Weights of a small transformer language model.
Architecture: RMSNorm before each block, rotary positions, no biases in attention or MLP.
Each number is 500 + 50 x the weight over its row's rms, rounded and kept within 0 to 999. Layers, rows and columns count from 0. Numbers have three digits each. The size before them is the row's rms in percent of the matrix's.

# down: layer 2 MLP down (transposed), 1344x512, rms 0.0356, rows 1092-1122, columns 64-127
# gate: layer 2 MLP gate, 1344x512, rms 0.0448, rows 1093-1123, columns 64-127
# up: layer 2 MLP up, 1344x512, rms 0.0685, rows 1093-1123, columns 64-127
down1092 115:475543526457418538568543496510491414448513488466521482523449453425434463489522505548473561582384512493463474508450542453572534509509465589369478498523408524509460439468541557487446491580437510
gate1093 085:481544415454587613486487476489483491424505422567462497488508461561465488533478495456500485603483452539511549476462621597346452520561471496385543513551535540475562442552567575477483545484467609
up1093 084:511441495531543567461545461473529454512432538556562447488484535571429588486478537454439409549556547517455558526413435519482523515515484467495479497543515508499490496432518549494533555504449527
down1093 089:505418482525553579442523446496547474500460488580574449479477548573438603503468535434408401559545526514447545536440422535479522546513492496515515508556522528525486511459477553510505551529455515
gate1094 064:510537400511532503509431568543475513487442515485460524481519585553566518472504476511515471539563480444515505566412609519525501475447446536522464447515499561458609541423466554470522577390500584
up1094 109:467478507478532572514579559541458542440533479558377509466502465528525479444438455526450416503488499471467539525506518500621405548486493495477484445538469495412463551517452436528623517447513521
down1094 108:448463493487530564497551533527435527440524498553377504503490464514527479450445445513459426523496497467456545530487552495606403550452481509485488449537476484417464539522457442554624497454555506
gate1095 111:356535475420557533494501456471454536549493464475485499497483508431557565538558551530548527490471530521456510471531553536485598521513538391530471574439534478465492521507530443487468498526499534
up1095 097:576556510496600590499474581548418525483462449560505534526496594470518499397475499397440526461509478449526425543512544475439537475496385537498543495508504482537491541508422476440512541537502473
down1095 096:553592480512603606511461583522432542438454525587450549523479583481530524441501483373472533463563534447494415532509546452477545458518388527489518473515475464563499561495428431457489502534512515
gate1096 100:395430576534525546477544465379517557446433475578497461483492566528485567545439486418519545517421447461418483448505428522525562611536489409530592495546431557494533520466541476478495532507474556
up1096 079:394506518455515513488545480488559395482435561549515477480440468527453582525396574482460522484473588532474510493517447466566406488474509498496538459507522522417534488517473518489495604439531510
down1096 082:385496537475524546483503469464559453494465534560493435462412480493410616550419515472446506466468596572494525500519439451524436492472521495491556483508536544396498499515472471510459559457540484
gate1097 098:481605465434558477482479495501481500449526555589545488450559538499413489556507478486602494545446482509465456502502564479449568596501527426497471527486482546515526488513480491552541565501425464
up1097 070:558474527575504564517464488428522469592426490428481461571473499547524470473528488418454503431598525498473556531453497534555390482483483490442575470546515530520537472529422541459401429515531442
down1097 074:576437525558470539534500495423489404615400460424502448582476477539513493464481465472442496420601520543512557539469491510498385448525502493473537478508531528494570479517454532478459464520527449
gate1098 098:490497538501585506561403472442498567440502585494548594472470470433535502465506499556521445473530517515478521601488441558507553497428535551452550470510507435431508434508489486474488469493444490
up1098 097:412547541512577559452461490486469524564524520523491424552485480528480549478444466541458559566448435538506422443519490490428509537457548480462447534483480510520536543479534518538451467437517490
down1098 103:400532570561571580461421471498465561510540542539528467549462537498471548513431451560473555571449435557517459453455456507451588520430506473467427507496502526546494562518544507540401480489567474
gate1099 106:456503509490524477561423483589426527570506479510375458558572520483506453487556520602509539462415497419509501507514480568393483460545553557504568540441551517454505368631455546514400494402615498
up1099 091:487571499519501495545501410420483535559522549562419485482538490521574555518573533469515489521460470453513504477494492577513394487549503512478509438473553482463403481490528573499469524434529597
down1099 097:482512492528521480525516422429498516525532548536420523490525453486580538467586520462544483594479493492506483499530502557529392447584508485506476450463560474486416538485555565490544530408499553
gate1100 088:469645509562535492513421475493491522391488453609585469540538482590514523475581511419401474518542459524448462544360473547460485542485555548451506472452471470509456550479366454469479452486521521
up1100 078:427504550581569467593582596652544478539488481533437496540549552553468495504503571529608475429572445557484544450558439496517487482471475481541520514496549533565471441476502526496447542516474495
down1100 076:471474530567550474600585589644526489541489451500412496520523535528473509521501556518617481407580449551474550415519415500555512486454493482541547533485549534586473431478503520485435565504463497
gate1101 075:556485502570424571460512555522522542545474511481508450503516527403540483583627388585437491503528507527406500497462517470459508484449379521475574550598467548463507472506487463518594554561438448
up1101 121:565513482465475392513453499503612471546476389415476468499558459470490543518465497599557476485402530526604480445482484523516474474505441493554497418491515498516552528532450514534594630523515456
down1101 118:595516491429516438526439499504623480560482377408479486494557488472496532513437516612554491470378521533595465416499503546523512462487438517547483459472502491517545524537451539548584629504507457
gate1102 089:502536543462396478423432409474505505455504597501420510547431452587455457528453511540491421506579597617401525445572548584454464467397441507472536462496480521523556536547500507481465537459480506
up1102 106:585455418456434492470564503550517588462461467499541519566526481461482514531458468568461595519502510544530460508475521582499573583479508494500581454471483488519475547493454462557467447438479415
down1102 106:578467443468411510467567489556538606503475445514544507571488491449488517536427500587468540526528524517516490532441534532493568558503493487486551469489492483492485554463460465527463414440451438
gate1103 127:421543504472446467496483509486528564492441523479485525474495519608469582593474572467486490468511473529483457529631492569497494552613499511531464451475546496510514474541487447516497474453581534
up1103 103:496486544484586521508439543593550490419558416490528511504423523444454570458509485593592516452412569484500522560526474537572483499392558455541481477520424467440466562464499485491538595612488433
down1103 103:453468588494502478420420586581544536418555408493523523436424466458448563526553555621533563432397584462494503567567449554545477531450525471555471498481429498406465584455530463488581536577556510
gate1104 081:474436422505526525517510407542436526504421525471513499513494589485432501434469473525411472546603497469512543470491484498513499510523445419567591547452581525544485568537442564587534527505446508
up1104 086:448514449488553459467551512530533523442394538461557542530501469472481416503581490515447495416489460382492461492485535500543573536499453543489449498570589472478543536579491556557448495539559441
down1104 089:467492454505533437493562501527535512455405498447585535544487483493462398491565477541435484381459462377498466490490574480541557555500454543500405478555587469480551514586470549547450516519545477
gate1105 091:426453480503581468516530476572498528533434504443558506449566578558598502476577495465552513394560459552567597485490461501500526512486509540508502565528489519539500574497440491440542557410541519
up1105 079:475475553612521522531467555579485481553461608535472548567536663531481463553489528483491483483537498616417538494574449505571518497566513507531599472520409516505490457551550499518497481466464421
down1105 077:492442619606519506478446540566519499571449593501474528550550622519463442569459525468479477514548488616467531487556472470559535493549553529511616505489459537501497438521560519583511467488465431
gate1106 100:513519504479541543460362451486508614487516514432546560427518551461514475502453601567528585497602469472473458494528419501511554491422507495460422509541579525459493489485576444476412475512483421
up1106 082:440545431564525480550573506492527455576423465541393436472475539449489581503585534547441503503502471566480541476501414611531403559509503463516499493502423435564522522568468538541447434474535483
down1106 083:406577459566515521561548495543531450587447466537412439474465523477518580514552581534457505503466483556434573474507397572504438522555505463531523498485429450566524532572451542549403445526512473
gate1107 113:459449459510464464593492337544501551503455541548562429468477463489493552522543462618444513537507475520414514559459565565461504440488466505423445473482422454510351540444416576491428449415444619
up1107 116:582433488516482500455519512471542477519521474522517559597459564551590463439550505525548519550478493520553501489446498368501517536464570587523487528459546599504552520506453523509585499436458512
down1107 116:550458495484460524466515460511534497540479526527519528566433557560569505466539494532516529579472511475564520517447520433478528481471560558515491533498499582538456525518477550551545454436419575
gate1108 102:513497550548474521474414485588505522469548560469518564510473545501518525590383496545515469503513608546481538493533474511436460419447413518488497447535515546538501531457457538505453427416459413
up1108 103:373544501556430474479504491523400430491470512537435388492461487517503554586383532429476526440512541496488446488497539532505524537513476491527552421521527482435531598413415493484529459576495453
down1108 105:354551457465473475530494438529460449504475464557437436475487474464564550593368534410456531450461533480516469492579500490448547564517480485510585405503462405441621561412406429492519496572494492
gate1109 126:531507530514450504514481567576425410418471493570521447489561498483380451456504489514449550383526505524426489551524489552619467532547455485470528408523414498581506566506559571428459585463470612
up1109 088:478550438560442483543471490512440498452549433446494559436514464425406457526479490516496488491498409515495541584566487502529455430472549465515445464490549470568460547479478485464480499328516542
down1109 091:477465460570446475562462467483516491481580456419487584429480437436474436516441526518459420501488417493514581566546503505470433413505545466474475478484546460545406511545432462462538510352551508
gate1110 105:569552569559544528572484476582464502526476523503518545494540444472464535553481481473581434499466441467416449495524547495465512472493495434523416546481469426534449453431493554513445568404522492
up1110 100:598587543391557386487598534538564460540461537532559552521542600472492468530422563543558525496543607562490480489503451473465513486471537498447469571412554493557573566438489462524501466524485472
down1110 096:584592589377589395522553526529562467553477553554550539492532624490500448506404564545536497485556568532467469494493460490455542479491518454470476589402534500576560542467491524523519457517523484
gate1111 109:546524458490506578536467517527535551519525499563514517504551555509408420471454484525457451583472493511401517508447493525436557482478399591511473531539587548523411472590454554530385527522411560
up1111 084:420416446521523477346503495503504518473495477536579604471503525604470570494512492457497442457506560540508459582476590509483427509530550472511460463530484451501465480489506384469378560419394490
down1111 085:469438436511527490394509514518508528480526471567561592478565559612462531495487469475525393457489578515463430580461558533498435510523538505542429492516512437499438469500473422472375575452341505
gate1112 080:500494493585510471536461543444593546522519503433490519533475569583486508541491531491586484508453513489474445402529473451439501510447503495494486535549458484528501457527595483528518497491454498
up1112 092:526535493510541537557481575487495413529497487493530574548489517496435493535564486535597437511504542458490505504516531450478501474449420451541463487501507411465582511444563519481546458498513513
down1112 092:495550485496536495537488593489492425536498484501511568536497554503460492569556478544582454489493530469475489527529503451454482469454448459555485478499505418467596517429536537515543458490514548
gate1113 084:531528409447543378520611486456499548492489540546619516502478539491496565545448467520523484505542459524554477494551535464462440482480526462452474464513511548521538540540491467587535440408420526
up1113 090:535466481458547509546446529501513528433508484497467517463478430480507576533423446529417575466486465495486517489470575448450498481542442532553577451529469442519558544456527576409494485568477462
down1113 092:553454471475585516540444547504523531443521493489472482434480434496499594536444431530426563502498433506517519500453572464467482499543455518526540476527492437497570557467508598426462512537472486
gate1114 146:471508446511556463536403497539512591476460507386421548518501620528469388521588518553519478519495496581585487517550495479448479550483483558463494442482588474462592473509541517503468577458544498
up1114 123:537482459490545426523417606546509483505428466423506479512423534544536403562558610602442494520517484513638489454510499511434538515499503524493524504451483499514619446538561542524570552423573486
down1114 117:511459535493511377504541611588505327500467449505537453554433442534518512475467559551455550547473487485595534445486453504538530485510470449548531520467375592482541432561493538550585516473471432
gate1115 128:540485523479570440483410554510531568534443495488470524506500460443520648474507465473500516449546593462569503507512378437521556519484457523453509493481515487494509523495397501486487535396513439
up1115 089:523472556470511509465531527433488457556479598526535555611477447509494484510539542524532507431552509457541488545453426472516516496465468373450429581405499490505544598418559574448460422506485499
down1115 088:471454567483475570471580479485490401575481515521505598581465454483499440584567512547495526446538468500511495548457493523553452495540514380483389610449461510527563510472558547461451404469474570
gate1116 081:531574381471603463523568439519454552541452546528522488492517589501467593518534535431534460486449486504434410472489452519522530482512490475487428565559445541486518492511455512634436433418426556
up1116 093:498519492595452458469500417422524518547465462580467495507438582519474414510414531491471447440520510515475561557484509593541464524454528378489531527530465411495571548511544474442539484535528521
down1116 094:511519490612463418494502403412525514536454460546475496495447561509486433493442534478483445477560505501486560561498488604537486521480517400481502528554466399509554534526545466449526475528535513
gate1117 116:489586631409540490432391478477580482487455562484552495459510507505478453537511526628526459457518606517550488490510467509563519534493443509489475555556542566550520530525450466595509490526536401
up1117 089:388515558486505448439443488478446563501457566437547456548539566497530491459471542491538488457524417518462539556492460564566516489410475430602440531485519453483476471486413498527417488533488470
down1117 089:387500497498509468466529503448388525490488514463518483546523507467545532471457505459513525475543402523482563548492466539542479479481532417558416504508492415486459445444395494495440495498451502
gate1118 099:497537475584514507604408520470396517572455487570587536512534569496534505448440521551480497442572499570491501414543498517511525465467487458522554554494464443521475565508475499484540508436493551
up1118 120:567466512458575475400509505573502586492574482480498430496552450547479500541581423565490473547453514544474487539503498454477469439520558577446437523495593472439491436509395483500539508548445433
down1118 120:576473497445554501371532504543508607488572434475480424546485504541489491537550407545485471519476516493461440577533493478504495475496533604440417518503566483432482436512412472505524472544457427
gate1119 132:494526534534519542497509444517445511498512513516468534506417493563440548603453540528489518470533493433515535348512481532460570517555456526510558537509466501492535506446539463502493505568522523
up1119 094:468441437546449573465456492476464566536434507503449455504424597512386566606495521483494491459594440450656569449458487595579520597518641535555516471472438474407577489481550452534543503531515589
down1119 098:523424447545451533499480561488481508501471498557490536497482527464391503535548496480459526530538472503626497599449486593525496637506627539479492498476435496451549474482512462543569569502550542
gate1120 124:467516595521498494490455431479520474480411457544476488422534488487442464582428484556442550506464493466530584474530453502446403432465422533525559377495472503550526508590459518501392463482441496
up1120 110:509533456526535570481437503533491488543547519421578475563499421507516487576508421380484459419506527610523469425515454517481530571516544506579516541422421471585510435510455533503582454540521502
down1120 112:503478454465587534501457537538481470525576527504533474497522420534490475531482420381496462433498567644498476493504497556502518530518568462494496582441422501542488419515492514522593506589510502
gate1121 141:472549537411480486539557459467573531497463571548497505571469562499471539562453457483552434499451470515511439515518440587534527463474520488499483517421545371506554514521602537477503466473452446
up1121 119:475500465488488536482464472470590540416429527430536448530564403423507500477590434503586440490573591475593423567510436494502501505544468406429460535475569484510518482385538491516618525471478425
down1121 115:495475425498510561497495459409522567428435474450483460473567438479551519563573471495551537465606633500561474524536454506454517521560389442435417531507479496464467467426480465509564534518461422
gate1122 110:498544502465522569564469412512599531577495510466466488521395461541513565509449493449466573444585502475428465452500449444421540510439424546489543519452435389535521470476494454455457535440421488
up1122 076:547526536513536561480412511440472491432451527466521575576479483531529523563474410504489421440571566442470588479531558590502578597608483557482466466493455463486480570533512509470515413534446458
down1122 080:556501569497467519447478517479496457455467486462516577585494473487502486562475476533506379516502587481484563529523559585529555603605546563466459428517430461486509513565496515495534439551462459
gate1123 091:526482400483489531517528483512611489443465495472482415422550480562450508458566552518511520418427487479526473543527466404506503529519497517479530554495508548496559549494488486442406514459518656
up1123 087:564541468444477475424467511534528518523483524462496374563451514527501511531530530480538502533510460410527519545500482483443457444473459549412481530516465577455569544436452461334477502548504532